Part of a small language model's weights: a variant of Adam for these matrices.
Each number is 128 + 32 x the weight over the matrix's rms, rounded and kept within 0 to 255. Layers, rows and columns count from 0. Numbers have three digits each.

# down: layer 2 MLP down (transposed), 1152x192, rms 0.0556, rows 156-195, columns 48-95
# gate: layer 2 MLP gate, 1152x192, rms 0.0592, rows 157-196, columns 48-95
# up: layer 2 MLP up, 1152x192, rms 0.0587, rows 157-196, columns 48-95
down156:148109131083106157121180167066172119123171066131141101170150103108107136145124138125140138130161141124119142107143145082138179121106155102137148
gate157:163142119133111139150140138208059154135135145148113145093156133112090155100086090100113120123143043121081151160101111150141050118161130112135084
up157:141120121158134139115074132178082151125160145108091134127152128159123129046116077127093133071148087115096151208110133148181066154119137124152076
down157:127148186113132100157107126188185132148172149149150119137093115116131131142126111120094113158174127142135108166102112116121163109141117136133114
gate158:094106184151120121190199083114104158112134130118103097092176127154156156069163096192113127143132054031087142115162141138100163129156083097146198
up158:130134145093138140052083130137156076177030182173137160087107130134131105217087117047120112137146203157098070132120226141152139077150101159135046
down158:237162119112116192135141146145100070103049132100104117101163186184104118130115112169130082148139124137133087127149121177140160097126087130164119
gate159:131117152138105141113157088136130124125128124141111136152116117083144133173124144132128144139138082126133109136173150156119093134114141174105167
up159:143128144128086116154119173155108119151117130115131129151130102136144113100086129147122108131106120130146116151119098165154072124143135151097120
down159:185146101107122125160128131137146130123118152145142170130156116155139146141105113106174129137167176130139094124120184161127134104122104134116115
gate160:181128133141222137115081108112143092107196142150086102123117102121085137118153163072061085174165064111078042111100104130151070141147124112120101
up160:118131149165147133103146115131079111140100087142111073101141168161153094109098105217072156171157194109103163131138109154140124135151112120104120
down160:102163169171118058103117069117163104130177167126082137131150126138171139129152173150137218103124175113103139113114128101173143135148131149141095
gate161:128141131145129139079140146135171093191132140097144135111147108143092138144119124114103140120135150162162113110162142094102095090177139113163152
up161:138086146089195067151091100141154160137136107177073153126099166108131162102168116158092130119145135066081128079163099153086149152119093114145116
down161:134124193145131166116121094101163158113122098213092134123108128113091135115123103159113120149109105155169117145179138111172101129160133107168089
gate162:140135125194197107118078149069113125180090096108133117161134080145133169112117136115139154090120113130103123111100118166136113111086157129124077
up162:153120133147143132112107090117122095157124124087153137108132109165131141118170107139109131138135142083125157092085163157157108133102114171140086
down162:149146126138126060116119156056132115152172081138143089102104089147143147124147064120127117106122108152076132144116169118128160115120132121107138
gate163:120154125150183058171174112137124186087128125101109153076115155125179154064103115134112093183126109141104169128148118206120140126139142121098099
up163:148117162101126144086111144168138098124097143100128135128097137136056149202139105124101134100149150141102081116143120098109137100155154173135162
down163:125149175071131099124160161150098100163162112126176145164175144160122135148119105096109152108090154126131063134142130070147179133146136120162134
gate164:158124114255114168142209169100040172161122138104102152127206171110152053060110168126121144113120142183087121107175173108168055109081125090097129
up164:058187157081149108149113061080123152081167123120109102099132098188138200208150089062123157139083124103174166124142162190127144112145090198137134
down164:065161069171147156125134114124100116105087145116118121091144094082186162203121095072186107133094175106115166076134168096109062081045106134103170
gate165:131092138127139136136141154131135093123137174134109111055158131104144169085124136081134097145150131136118149141187141098121140120093087092141149
up165:116151150145152155178153115135141157126103114099093120101101113125143132126127060104154166134145101095101110108138112182129155137151134125090107
down165:131144137096134117112154143110139122071118097109128090125108102116094111158125137107160141115144142139135106070115120109115136164113135090155105
gate166:145108077174146106095066116123038144099129103134093151103170159134159128103164135177046112123138106148110174157118159098099139104143099153135145
up166:153150093135094123130079105126112092068197123182130188134178158068116101125091110094133130126146127140143109164104165117143124152127147080119128
down166:145147122122161148164146144150096136114163152189144132122188089141148176098127176159169123146163105122120118108125146171169148138093109098099144
gate167:145127116132127127100124105114170104128140154092102109129117117101125112156152117069118103093151074126119121138190158140153119118138128159091151
up167:139153147121144151133104118159133158087126127103140128083088135128100126108151153129138122136174065151111124141155128128154110119124127088088142
down167:094128118119122120101130140147122131135133148103173158121133123096147139131100124116109135088143134132118099155133139124114168123149131142117124
gate168:152177182097112170142123096061067167083126127156139175091131131192167144148217147162176082135149105158123092174100094075149127103147212171171118
up168:105044140120162123155090098107104051062205121207038146132170161127156139040149068121096121084099063070113204196194061138187099125188129156120135
down168:150096185126122174138215067122182188136107121085223108121114088123108131145120185060125085111130163140133126135114164091046123162104173092117165
gate169:235105087209117191049116167205077095161161131105041140072108178097127161120046166148064149165174147096053121158146151083226098094142165132125115
up169:077105187061160122171145121058137152118105150075134117105146080136224089141153103151179114148105148174188102093153163209045122126197000097081185
down169:228079113127117181048123111157090092148189109043028087028107190144143112134088187152152139078128203087093170116157188125133127086186108150115162
gate170:066147088129110092160123112102074196057064215112112098090130203100219075099183108202167128137130058142114163146129129242151139108185141049156152
up170:022189137094145107131175146099045148109058195107133063156157196135255108065126094139109193160119153160062182107161128134215185067102175079092188
down170:173139138124046148168045149061154178117101142150097135088047152057139145173131087149091136185166104144098148095159088211096118124133139125077128
gate171:178146170028110139099098094188207068146178113138149117176064088217197195064131132135151095073170117050095122156186181105075135135138102161122165
up171:148162155191077130162156156106168130207097151105150156226153092111127127150135173041123025124152094125100169079159117059145096151125161130093100
down171:169140142143091173170084124171185166114072171115079041069126145110085061117145077161066110162087159178169124000138109209102183107068135116169119
gate172:142135122148056117110195144206094122132092134092194112167114163169126122099095169041185092153134166139106155085131139069157130114162153207120109
up172:112131123104144138099112103176134131105126148147128152127104068101139147175111050125152170084186089139120100137152152161110119137153134106131129
down172:094117063150122174078116178142126140104185208141119131047084082027183156170119149135121140101066166120133106101128164168141117101163102131118128
gate173:097090134115208092134082119092134137110068069115068110115135143107097097116198092201100255121080129105129195077118190184126143086174066137122140
up173:146123131111066198135202184200214107154118141094186119092091087088178158130019208107157039176176140129113084112144106088073136143111093146143140
down173:134109255116125065115124055086127133146154118114109137143172103123120115101131212113147143147129149041106182168159091090113148080173097129149069
gate174:126140110136053109102115140142147136141122150131155128127145145128121140114106189131164077138147135149125119132177132110101116151111148103078134
up174:112150140125128112136065117100149134123169098122131070104146132109109114148104150195099108127164095088129130133076132157152160117135125103132044
down174:168147131040133076130151099141129141108107174143155112124113143112135140175133129096119134163146150131116095066108115112093141100125093131117137
gate175:102109120082178105113100108131112093123137111129106091147165078214149133080119133182142160100096064082103105153139105118171143152084109199134171
up175:169137158144127135149106154186139089145211126136081112105083095124167123064102142118084145128183071161152147094174094106112169138117129096104174
down175:107116127202227115133092128144120108136108167111087175163149126149163125050160157168139171067081101121152087190115080105159128142147069125150110
gate176:115129096145097089185115142161146159148155127108142124085121150136059132106148090163095120127141128109170065111098093132116156091131107158156095
up176:183115137141082135107150161131159101120019123118121171141130127090117115128112155111158135090083134159131145129130097101090086130165109176132159
down176:132155143132162159147200102129112116079115093122158099091139149059137122155168141161143128150095140149090157099181131137121138125078108119095144
gate177:150121084104053075104188145080107173130081102096175146134143154151136134112131159137191088090129149149183116117103127152163145107059111080150080
up177:228145089088128053147158122099154120145114105100167141148118131107174170064165134157121088099112124121106059128097142106098124127083135065107086
down177:236129129099124147162066144134179100106154130166163158130105132188172112050089102167113134067135153148160043095082160153112090147112146126160135
gate178:139086143130111143103192128165092134133109118109121126136148125135134117199160129119125139107160108158175122181130110149104126133134121170141196
up178:134102175109114120128080115132157141138138109164149147095087116086175144118144148121112133127109149106109155076165156129112107137145103150121118
down178:080153112104153166116130121117128160168114137169125182142125121114122138118131161142101151124119130160122105161175132124119113090149153141169120
gate179:165118193066212158062095115128102084146111095097147089115143120125121127155108141143101113115140081172139137083167064146139118089155132112178118
up179:133171134151107199144084134078126144130137084128113145120110131156127132203134095190123077135052123062171131124131079171149150088149120135121116
down179:123110154173205150118149117072126152125158159074153133117172088145165115150126109047173084085119150090146081124166061114138117092129092163132134
gate180:076170129122176138184057117097150082114176124126130123077115129137226150116091105129092157138120104091095108156126111169121125146149153131130157
up180:119191184110110141128104123127233139158159088146155204137176148120126165127179116125124180115070125077167114155109083135097177141093137093144192
down180:108158133101093092118122072161112120168156138083156151106104097097095159123093138152114117118120132129101115080134119133150160113144139107132156
gate181:124109140108076100084123080188125134123097186146109112137159127145126086131102155169119153157146156121119102179176110197135130110106119128162119
up181:104187114094130128135146128128131155166109127202179169124129135124115095100167175111122122118132116185096129117158163088128124143088136112206128
down181:116136156133054162118118110170174132170097112122086062091094115058155214138100142186072115209135186058164146140114064129127097128134148113138148
gate182:128118111122143146110103101096180093104213078061129087164119110164140139117090154113095154093093077130140110167119125130116130134146115124225122
up182:121084090188109172104182176075150145170144103159148128129119084115177139138142116124143140150142105158110142164116120129161218117140153195150225
down182:118102126138130133170148172127136090105135130131092176116113130209118133103115112099093090039105109142169197141139124157180119141178058083116112
gate183:095139144144121135122121141120111132146159097117117107150095122158148129119122137133110165124117097090119112096160114127121166134131141166097094
up183:118147144131155121140120099064143122099153150113099142109139120118179117120105121118139136114080103142099129127142165166124133120155144117113131
down183:132147103143164157122163120174114112126165126109149127129127145130121097179140126116156126140126098110124126154100109138128126102117150146152112
gate184:160122126174131186149134197145166160071172086108086112095151188088097145186031149123099102145132177070136196107140087183111141023082124100132174
up184:146132091100121138096158116145074130255078221115164075121129063102097085081173128131136137112128107174116082133176201114105072141180082162174112
down184:099049056150108172139100147176056152120109183116102106161131099126108093102096117061094098123120121086106124117098122091137088158134108188117077
gate185:157119131100078158104166079175118169134075160168114119164148112143124139124164145148126145111051160114127139094140143143057192140109116127181140
up185:111126129067165126061156034117098117090137144177149156140114106152134105116153108129175146170112142136140118114209117134206121166125097142104091
down185:135104151133078133172166153149128110155122046162130121106135107132091131121084115155087124192169168076107109154144133127131131133110140153111170
gate186:143102057164140124113139182126117094118120200164095132222165118146057181187131129119153075130155137140136161016192164110100100095075104161202133
up186:144149109101081097105073090141173167148167116107118138133142134098136120138144116142141135092100131099111184176123110134112094170170129161072043
down186:059136188112150137153097082107122132132155079127128064125146104124175125137119095114107162162128165108133183175072103147133154156107159151098137
gate187:146071149099097132088139105113114165125112101173087124133163140105120099138121092121107117174115163099102161137089123148093112095108091139169105
up187:090160112128126154079136160122134135081136139148131089111105145139139139127079123125128166126129119090166111116171128118163191140092127107204109
down187:094159145113115164175121149103154126078099114134107147158151158162120149136138112076148107133105150123139110116104162144115154116118172124178085
gate188:141178048118114161139159138162100118130127174150133113123117168096086156145124152128075118144210142141120064120155100132157105075169123128135100
up188:084093188153109077120058097094121109137095077106096130144118092156115110131147142119167125107061141076135202164138133090074123170110110140118143
down188:179140127120146145093110017053123157113200049106095164115144125101114061125111168130191145068107145055081183128067091165121128131076064136136159
gate189:107147110181094109165119165096140146126097148133133166108131096190125167081182173153162112086149101154157116083120097170145144124142094124121163
up189:115146131207121151151155110105092125105162112122131110109159120113194136079109083119086152091115103095117155113109193127163179112140140059026152
down189:000136109153116134108144107062103105102123148120079145106158108111142133087128128095108177096183124173106226127113176089114077097114136125087128
gate190:094066112103112117087166125135076139131085146126145102131206118131116179102156151133149179098155155229149133052082067154122184103156040136160152
up190:191110100161101086168185113130149105126146158044123146226068157103126126147094135095094146161131176100120127128148179134075160150143129138039112
down190:219179172175033138115111171220123126150122139119093171136048210188148160123083126141156100112075159096125091086130127152142109110155101141057150
gate191:120147115156127097128143133126111150165105119154146120101143118138109142155098088129147126093108155113142139126091118131104124121114111080111161
up191:125116109061158123157090135063176148108152143158153128076129108159104104105128148122141091145105090155157123119132088139153107135120120123111097
down191:171097162130154136134108106124112157126137134140115130109151142100115124155153123124097137154143160129061107111150103091145122128125129133100153
gate192:112115137190136120151181108128099129110144063203141133116144152101122115135135102119127127092115146130162095132099132171128111118117149114146140
up192:085119118142122163080148195110120159108170066104178102096118133115108141144106158125125152095059186098149134126105117158113163112082118089187154
down192:150087069056081131161082171073131088129107163174071121132159191175146144150086126143100138124105103150146095102139156160118087154148110072064172
gate193:058113144086136124109108145155139090164142103194092131093140119152190133102194092092114197152139157131149106150132141132124167130096090113111079
up193:127040139042210102127115099185174102149182117059158081152085126126169122160110113141038075103126120071073167122141104108068147091164119141152065
down193:149146063071092087135000139136208145160127110128164089123145135151092168174093082164099120132163142098155128154161133135104087179200076183145139
gate194:107168137133138148111096069082089161087153124176084105086108172137147165118164149184149172086125156134171125159084155173113134078138101115185109
up194:126041131090165152152113110157112133133155155081092172153109155126126011084074094103126146135089093129114155116115097178108114131201150171126115
down194:166066101136137144114193152174113091208076101129114128150132071174074142148123125128106100143139089088077107083209163170126105158105105110079160
gate195:172114093153164136124122103174082098180115096157108173101126164132189166081071131131177130121116083105096195132146092154132089151089090136163125
up195:178143146114147106201124107171189120085140074149113120141127166054088123135142102115124052090155112124148081067132100124096111125131134129071139
down195:176104088129181157131140103138154170059126111183103103159129173053115093157168139101211110121141086097091149077189072173212091172125127061106132
gate196:138112135153152134032185144124183120123083135084126098105144165152132129120095141075108137108155162076093096144152110151130127112147060117115111
up196:139093149112084122207116144174116133179145158112120093144122089097108136136188134229119118093106082170124188120114151110073115108145103148113122